config.yaml
head_dim: 32
parallel_block: true
init_std_o: 0.0
init_std_up: 0.0662
Each number is 128 + 32 x the weight over its row's rms, rounded and kept within 0 to 255. Layers, rows and columns count from 0. Numbers have three digits each. The size before them is the row's rms in percent of the matrix's.

# layer 3 MLP down (transposed), 512x128, rms 0.164, rows 499-511, columns 0-63
094:116133137157094204165046133154113108105094170195139103155092090172196123086110164101115126154137108153115092107147135095110134063163201139171136078101122099097117158082137163128132147156106135
095:147132112134208160112134107106116088138097120121162063123116159092174197125140161136120125150023182115135161106140118134086149070080138128153163149072112152147144138141143106097144117164131137
111:115114076130145088106078061122120134180180102134118098152126161102117118118121108170122136101153118165204058171146127146118118077134125179139172133130106157146117116100042152120121153113084141
103:169126103066145169145098117140148113127144118097137084096122120154140119155114163136177173116136113117120124152138101131155062126115119116125119073120137132174151109117076138107131125147179056
097:068182121156091142096077154141171099139070148130137104130114119115142095103162076115102141151128095128158128208155119054112071132227161135146125086159118126113066124138142183143149112117169071
102:172146136154148093137140131188111099102128154166156145158178064117124145122097151135146091150106115138110120100104141137097083093166075149118176174133109139131145135200087098139155108209104160
093:095106125152173098128089126130188115170153108180133071194109137106133154051151112174167154103164144140179150109126137107038090109122161074133116128165078141139128139042104147141092169187185150
096:135166162116163132163141133183161136139120096106114136126210178140144104215162107166134118121164191149109167142143134124100098188077133092157087094072159137140087107176169141124122112166100094
106:099151167114081159082094122155141146100164111122104121166138141151149201145202133143105136142128118071151105092052132095153141080089153085078099156139119084172125180159116152120116102114145165
113:117137125214111176096132079163098161074140136131095117124145137134204095077152148156095126144155106165140123129123154191184121181168119130137162144081066093164115116165107090062059139100150117
102:070165119154123132111190171132148112116130089066144100117136111121152132088168149125095088106087110152129118093198080084131106188167108137125110128089114101182157166122173143076119182057118134
091:158116079191146152092158214081095092089063158165104165118111093123128136108120146165123157178207115116115203092059162123163128155139110140094092150144160073106128157099092132105095115148141130
095:089147127082097094021154065086188172128174168099181119118124077053167170065116129149150124081123153142104127105157095116097178108115199126144197122129133153149153133130151054136092158145118133
# layer 3 MLP up, 512x128, rms 0.239, rows 500-511, columns 0-63
103:141152131156097112145146140182143106129151086114078188127152072168130161122089160118095135132133105143153119155148116129187129086142146196106079095152132164125148113094112130111133152141134102
101:085131083146130142215108119182111137097147147157131135149073085135096085127133124139097128151127123141163146095122091114162132126101169109142142154112124094135094166141106163142109172112100133
099:128122111096098121205112155109132115121124136139125158102145120099131079176080145151120088103136113088156104110145121147117058142110139149162089103125201182136098128092078210101111141209183081
098:166125076108146118124038172175154087146117072069113132118122159136169179135156093143117148095090093186086164165121146153149125102125145189114149193130102070112128136131059150143144153087122125
098:122138085184135075132143055095166067140190061093077125172117148132131137127100121152101087106083176083122106169122137138149122114152110150154151152165102195093144084151200093105152126149122105
097:166104092173075139107070103101146154153116124165163166131143125055138121134112156133074080164133145197096123154080154121128129137146167120120158137141112095104126085133109150103135124088136197
096:119144049121162111159164122116143155173162113160081110153139151096132163207140105138113147108091101083122129096088098171061138153166124109112167176175096180106118153092140110070127117128135135
104:080171080163161127077137104140112162123119120179106115131096123101144126189136154088169129132125138121098202165158158184129109114056132142133092135151142156123083128164128176145126120156183200
106:130173177066109123109105162128084145196131123095104128111166142181121182185151116086098138097082130152118173095052142129135116120134071124152069171176132156085083132156150167078109114091125147
105:128184111126155147100188166157151116149174139188161081185093123144131103126087163124116111122060092213149159196136159131127110114119128107128111157141070168108134141127131120101120144124153140
096:103133163115179091170102063127223148103132105137130111163115131173109106120175106148116101091080151105101109094154106132162065104114139146128117117147117198074093082133156149146147170112120153
094:153110107100166141101169125150153092158130082119121120109172149107153158073141102069070147101122176084131107115130196100084048152153174188124115095145100138073082104109144152138109177153157096